{"n_layer": 12, "d_model": 192, "n_head": 9, "n_kv_head": 1, "head_dim": 32, "d_mlp": 512, "vocab_size": 32000, "activation": "swiglu", "norm": "rmsnorm", "norm_place": "pre", "norm_eps": 1e-06, "positions": "rope", "rope_base": 10000.0, "rope_fraction": 1.0, "qk_norm": false, "attn_scale": 0.177, "bias": "none", "tie_embeddings": false, "parallel_block": false, "init": "trunc", "init_std_qkv": 0.0391, "init_std_o": 0.0, "init_std_up": 0.0391, "init_std_down": 0.0, "optimizer": "laprop", "lr": 0.00153, "beta1": 0.9, "beta2": 0.98, "weight_decay": 0.14, "lr_head": 0.00587, "grad_clip": 1.0, "warmup_steps": 232, "schedule": "wsd", "decay_fraction": 0.723, "decay_shape": "linear", "final_lr_fraction": 0.0, "batch_tokens": 32768, "seq_len": 1024, "doc_mask": true, "z_loss": 1e-05, "train_tokens": 443100000, "steps": 13523, "dataset": "wikipedia_en"}
Each number is 128 + 24 x the weight over the matrix's rms, rounded and kept within 0 to 255. Layers, rows and columns count from 0.

# layer 6 MLP gate, 512x192, rms 0.0771, rows 233-238, columns 0-191
[[123 112 149 156 143 116 157 142  77 131 148 140 111 131 153 113 152 127 139  80 109 114 157 145 113 195  98 129  83  85 136  98 172  79  82 120 154  82 161 117 139 110  96 138 100 154 162 132 132 110 122 107 130 103 171 152 117 140 138 156 118 143 101 139 151 126 134 160 134 149 146 107 111  84 115 140 132 141 105 112 135 173 122 120 125  72 104 139 137 172 162 119 156 147 137  73  89 128 156 140  89 110  83 133 114 125 108 118 101 131  97 103 153 101 108 126  90 124 104 154 114 127 124 128 153  93 146 110 140 157 137 136 109 130 100 157  85 153 158 137 203 105 141 136 115 118 124  93 111 131 139 173 135 174 120  84 141  65 115  89 131 124 171 163 117 153 101 118 126 116 135 111 119 175 111 105 122 153 139 150 136 138 146 109 132 134 102 113 184 104 157 130]
 [116 141 151 113  86 107 152 149 154 122 128 117 145 118  97 121 127 143 102 130 146 117 144 145  99 117 181 135 105 133 110 175 146 120 140  93 107 122 161 132 149 143 123 111 137 124 189 148 150 138 130 109 129 142 124 139 159 171 106 107 148 130 164 133 142 143 143 130 121 141 105 124 155 126 145 132  67 155 112 151 123 138 102 133 133 150 149 119  89 135 153 159 111 142  76 138 157 166 171 128 117 100 138 133 161 165 179  89 127 143 148 102 134 159 139 116 117 121 146 117 162 134 147 121 109  91 128 109  96 153 152 124 107 160 114  84 160 168 179  99  90 157 103 135 109 137 115  91 143 130 117  96 125 132  99 144 119 119 155 107 121 149 166 105 159 135 106 133 119 104 144 132 106 143 159 139 122 106 161 150 124 142 152 185 153 124 148 169 144 125 185 124]
 [123 133 123  91 140 168 107 125 119 130 121 118 136 125 110 148 117 156 166 126  97 119 110 152 181 103 121 136 126 125 111 132 165 117 126 144 133 125 162 104 102 105 149 124 130  98 122 116 137 145 118 133  89 136 127 111 134 136 135 122 151 187 139 119 111 122 127 165 121 125  97 126 101 152 162 143 147 136 128  83 100 134 151 119 134 153 163 141 171 135 126 142 132 133  96 124  72 102 136 108 138 117 150 122 131 151 151 100 142 101 135 117  83 119 162 105 118  90 100 114 116 112 142 145 101 136 165 144 146  97 104 155 127 131 119 124 115 133  85  91 131 133 133 116 115 141 113  93  95 149 127 146  97 131 181 166  55 129 144 173 143 122 139 144 134 120 121 168 119 122  86 177 144 132 115  88 118 116 151 145 109 148 153 131 113 155  86  74 167 125 106 155]
 [ 86 137 168 105 136 163 127  99 158 150 144 143 135 136 114 114 159  60 132 147 133 151 123 132 123 159  83 112 120 148 101 159 156 123 125 157 117 105  92  90 148 156 135 114 102 132 133 138  85 105  72 129 157 151 140 131 162 117 130 125 115 143 148 129 101 122 117 118  88 108 124 139 112 118 173 126 145 154 112 115 163  94  97  79 132 124 100 102 167 171 107 119 164  99 100 131 137 114 132 166 142 133 113 118  93 118 134 122 105 137 166 123 133 144 167 141 161 134  94 100 155 110 106 152 147 110 122 121 120 134 156 163 100 115 111 103  83 112 123 118 147 164 141 122 176 101 102 104 107  86 125 100 141 103 125 149 119 103 138 117 127 108  96 103 122 108 130 134 113 121 108 132  71 138 148 133 171 124 141 160 174 145 113 129 130 137 145 114 129 151 147 115]
 [ 96 120 149 108 135 138 121 168 130 183 148 129  93 140  85 108 143 106 105 161 110 171 147 125 127 131 119 104 120 129 157 144 134 112 158  92 105 115 160 107 173 134 137 153 149 140 125 128 125  99 148 106 109 101 112 107 121 156 151 117 138 136 126 167 141 107 122 128 127 114 131 140 181 113  99 116 106 163 113 151 121 101 134 136 149 119  85 158 112 146  78 115 115 144  72  95 122 162 163 117 109 130  90 133 142 162 129 119 156  89 124 111 128  87 136 115 108  90 121 184 139 143 128 132 163 116 102 144 130 123 101 138 120 110  94 140 132 138 125  79 131 104 151 140 151 132 145  86 123 123 144 125 140 136 135 146 139  76 130 139 140 115 110 107  88 146 126 178 151 133 143 143 150 123 140 114 158 104 112 144  83 136 127 122 123 110 129 114  71 151  92 168]
 [138 111 125 117 125 137  99 127 151 155 128 142 151 111 108 134 148 134 114 115 157 126 113 167  95 129  98 160 158  79 161  92 141 130  91 140 119 149 114 124 137 143  86 109 122 133 128 125 122 109 131 128 110 145  81 114 141 123 106 110 157 115 129  91  79 129  95 116 106 141 147 104 119 114 121 103 125 111 142 152 108 150  97 110 134  99 132 156 107 120  85 138 126 121 123  87  97 149 133 122 136 120  82 129 142 112 135 142  88 127 103 144 105 106 111 132 161 136 105 178 151 130 139 120 124 111  98 130 100 155  95 107 158 146 109  98 136 123 187 135  88 136 165 114 145 137 141 126 135 135  74 120 141 141 146 101 123 158 137 127 114 110 141 146 139  82 110 112 144 112 190 128  91 143 160 125 113 128 155 153 117 115 121 174 102 131 129 125 132 125 150 129]]
# layer 6 MLP up, 512x192, rms 0.0705, rows 233-238, columns 0-191
[[132 139 147 112 122 176 169  99 131 107 115 153 151 143 125 143 126 100 143  68  70 147  88 101 134 136 119  95 126  95 131 109 122 112 137 179  95 114 114 104 131  95 101 114 163 107 128 121 126 140 209 163 113 117 143 105 127 144 123 124 115  98 141 127 122 144 119 151 126  77 127  94 140 139  87 123 121 115 118 131 138 150 106 139  83 124 121 144 116 166 161 128 118 121 171 124 154 155 152 144  97 125 109 124 131  99 144 128 155 159 104 142  90 166  99 144 119 126 147 127 103 145 107 110 124 151 172 106 125 173 148 106 154 129 148 108 157 112 151 142 122 132 131 103 119 115 149 122 156 117 170 157 105 183 113 115 153 164  94 138 151 136  94 135 131  88  84 119 144 109 158 104  99 184 167 100 131 105  96 120 124 104 124 130 153 132  82 152 135 105 195 104]
 [141 120 143 117 129 176 111  82 132 144 143 152 132 103 191 139 152 125 138 151 134  82 160 133 141 165 110 148 133 122 113 104 109 148 147 121 152 114 133 130 117 114 156 136 150 104  78 109 134 116 129 139 152 134  99 155 151 132 115  99 150 136 162 117 145 113 136 108 110 145 134 126 123  90 148 125 148 107 139 128 167 149 120  98 129 120 113 119 116 113 110 113  96 110  93  88 164  99 159 118  75 145 106  89 143 101  85 116 138 196 116 131 124 133 113 107 109 150 151  90 105 165 133 115 148 160 141 128 144 150 154 115 127 120 158 140 132  91 166 107  96 127 115 133 103 141 157 129 120 135 102 109 107 111  97 130  77 129 140 131 142 152 134 141 138 110 132 134 149 116 116 103 135 107  85 165 117 179 103 131  93 164 136 119 138  85  83 149 140 153 155 108]
 [105 121 126 118 111 159 107  83 108 148 108 123 118 185 153 159 117 149 164 130 177  98 134 146 122 140 113 109 127 159 141  86 130 128 109 150  77 121 113 122 143 120 104 132 118 139 148 136 152 125 124  89 121 127 103 166  82 177 161  84 161 133 152 150 132 167 155 118 118 120 143  98 141 116 144 126 185 121 110 146  94 151 120 143 108 101 114 129 154 158 148 103 153 175  89 136 119 131 126  96 118 151 143 125 102 105 135 126 108 120  88 146 111 147 135  87  99 118 103  76 140 133 122 133 136 126 182 140 125 127 144 147 122 141 135 143  76 115 116 134 167 153  78 147 108 109  79 116 133 115 140 142 102 125 113 135 144  89 113 121 141 152 149 121 124 157 154 101  81 150 164 123 160 124 119 139 148 132 135 154 136 137 124 108 174 110 151 132 144 153 104 138]
 [160 128 106  97 152 127 187 110 150 130 136 129 120 134 154  67 117 119 120 140  95 130  93 139 103 154  95  97 132 111 112 118 101  85 124 141 141  96 124 135 107 144 114 129 162 119 131 111 151  76  90 113 132 150 160 125 156 141 106 137 118 144 135 104 129 121 158 149 131 122 121 154 112 145  84 102 146 147 134 117 106 122 122 126 123  90 138 127 147 132 176 119  93  85 145 140 148 141 174 139 119 110 131 147 108 171 109  98 147 138 130 144 119 164  90 123 139 104 119 133 145 152 119 118 161 128 108  96 158 129 166 132 153 143 148 123  79 148 160  97 122 187 106 103 151 150 127 109 145 108 137 111 163 158 116 144 122 128 108 116 120 103 166  82 103  81 121 100  84 123 129 124 140 102 130 139 114 114 148 139 112 176 128 168 155 143 118 141  99 122 120 119]
 [ 97 130 168 162 147 148 125 134 160 130 123 113 146 101 139  91 131 116 113 142 101 160 125 140 142 120 149 116 141 117 159 121 117 122 132 102 136 163 118 143 141 114 118 135 172 113 106  90 106 138 168 114 118 105 147  97 114 141 143 156 107 101 102 131 115  92  95 130 110 136 138 157 124 147 141 160 120 158  80 147 130 162 146 138 108 107 115  93 123 154 146 110 116  86  75 137 128 113 171 106 137 133  88 134  87 193 176 106 101  94 138 130 182 113 138 126 123 140 139 167 159 150 106 117 161 116 113 148 145 132 131 109 112 153 157 184  70 164  75  86 138 100  78 103 151 137 104 123 176 144 139  77 132 137 135 118 125 113 129 138 147 104  99 127 119 127 115 160 138 111 137 119 163 151 169 120 135  97 106 135 106 129 162 127 115 143 141 154 108 165 113 149]
 [158 140 133 136 127 130 110 123 156 152 109 154 139 122  90 158 111 123 122 119 134 110  71 119 140 115 156 122 134  99 151 102 125 151  65 166  82 135 132 133 138 152 121 118 119 130 128 192 125 135 132 140 142 147 102 153 128 163 157  97 142 129  84 125 137 165 103  92 120 141 120  90 141 129 128 110 108 114 126  99  99 129 128 147 176 123 101  88 112 148  95 131 132 127 130 146 109 173 155 116 139 113 131 124 144 118 169 187 132 146 123 132 134 114 147 114 148  91 160 152 137 136 122  92 120 144 109 146 136 158 113 105 138 152 154 143 133 124 161 158 116 152 123 114 137 110 140 128 148 134 104 108 159 122 120 120 122  89 153 150 126 165  86 114 140 129  98 114 142 125 148 128 102 142 131 152 110 100 117 124 126  95 109 170 111 142 110 160 128 150 145 105]]
# layer 6 MLP down (transposed), 512x192, rms 0.067, rows 233-237, columns 0-191
[[152 129 133 122 109 156 126 114 135 116 134 115 112 116 147 104 129 120  98 149  78 108 112 100 117 103 124  99 167 138 177 120  88 106 137  94 127  66 105 150 105 114 125  94 138 128  80 102 125 134 170 142 112 104 119 112 132 123 123 136 123 133 125 134 128 127 108  96 117 128 113 131  98  98 105 123 129 194 128 154 107  92 157 108  85 171 114  99 144 114 155 136 104  88 147 164 147 148 132 138 147 135 105 124 108 101 125 143 100 127  71 109 103 125 110  83 140 165 174 137 142 119 134 139 144 135 172 143  87 150 145  97  53  72 160 121 169 111 174  92 111 112 122 165 131 138 118 191 134  95 110  94 108  93 165 153 147 163 137  76 170 105 108 168 132  91 110 105 118 156 153 128 117 150 117 103 126 125 130 111 129 136 154  96 160 144 129 122 134 134 148 124]
 [135 112 138 145  96 125 133 126 134  93 136 151 174 131 155 143 112 110 141 124 138 129  75 110 121 131 100 120 148 150 136 144 131 110 100 153  91 144 100 133 129 136 146 117 187 119  79  66 138 109 129 128 116  93 160 120 122  93 113  97  87 154 161 144  73 113 100 151  97 128 143 149 141 114  77 129 121  97 124 134 164  96 126 170  99 111 124 153 115 134 124 125 112 115 128 122 117 121 128 129  95 142 148 151 128 127 112 151 141 121 132 102 110 104 104 157 171 100 164 162 111 101 147 144 144 143 116 137 118 139 143 124 114 155 133 150  90 160 148 147 101 148 126 119 110 152 109 133 182 101 140 135 155 115 151 143 151 130 146 108 121 118 122 128 111 144 141 121 131 119  94 125 110 128 102 160 201  98 156 119 131 149 128 104 146 149 116  68 138 128  89  92]
 [ 98 130 162  90 181 109 113 110 142 116  99 141 136 126 118 162 104 123 162 156 137 135 117 171  81 105  96 182 125 102  94 129 157 147 120 144 140 123 165 160 115 111 161 143 114  97 148 123 156 104  79 147 123 119 120 148 110 129 136 111 135  88 130 122 148  98 128  98 146 118 153 153 155  89 150 125 200 110 110 117 177 105 147 124 168 128 164 168 132 144 137 103 149 166 101 125 104  99 125 125 130  60 116 123 146 129 159 111 130 109 148 132  95 153 111 127 102 136 122 103 135 141 100  97 140  89 139 115 125 100 127 145 152 127 133 102 112 137 121  86 132 112 119 127 118  84 171  96 104 127 140 138 116 151 152 133 115  94 129 104 129 128 121 163  97 160 102 162  95 130 151 117 169 121 183 106 151 120 100 146 147 152 143 127 127 134 126 111 157 130 128 137]
 [142 139  99  94 124 135 155 124 114 121 113 159 138 105  89 103 135 129 153 125  92 122 119  88 127  84 144  99 151  91 133 159  28 100 138  98 127 146 108 141 136 114 126 116 137 134 146 149 127 130 114 135 158 112 120 105 118 103 115 123 154 136 110 123 162 105 155 142 138  96 118 140 122 147  93 118 144 145  81 160 156 117 135 148 169 121 124 114 153 130 134 124 122 165 147 125 139 129 125 175 143 194 122 103 107 137 108 162 149 139 146 141 146 162  84  99 109 130 150 155 102 174 149 133  98 122 124 128 108 121 144 137 112 125  96 129  84 132 142 158 171 158  83 144 163 145 125 110 123 129 174 132 101 145 145 168 156 136 118 122 144  76 119 142 137 156 119 160 135 157 130  74 122 139 129 172 114 116  98 114 129 136 108 136 147 129 139 102 134 109 102 134]
 [120 167 140 168 104 125 145 104 125 129 115 126 165 110 120 124  83 140 136 123 140 126 162 123 154  92 158 138 187 117 103 125  75  97 112 111 164 147  88 148  81 107  97 125 110  92 143 144 106 136 135 154 103 116 153 141 110 125 153 130 100 112  77 120 118 134  79 113 111 134 110 115  97  79 137 128 130 132 136  96 128 171 155 144 122 128 151 129 128  91 191 163  80  97 131 150 128 130 141 138 172 153  83 116  87 135 120 139  63 120 162 115 137 119 141  96 148 144  95 103 104 179 116 115 126 145 116 134 130 135 164  92 126 116 143 114 114 168 131 153 155  88 142 113 153 133  89 159 177 116 141 104 163 104 143  74 111 101 142 165  76 129 116 120 137 125 117 110 113  98 121 108 143 151 138 137 167 122 126 163 122 153 144 134 112 117 125 172 135 106 144 113]]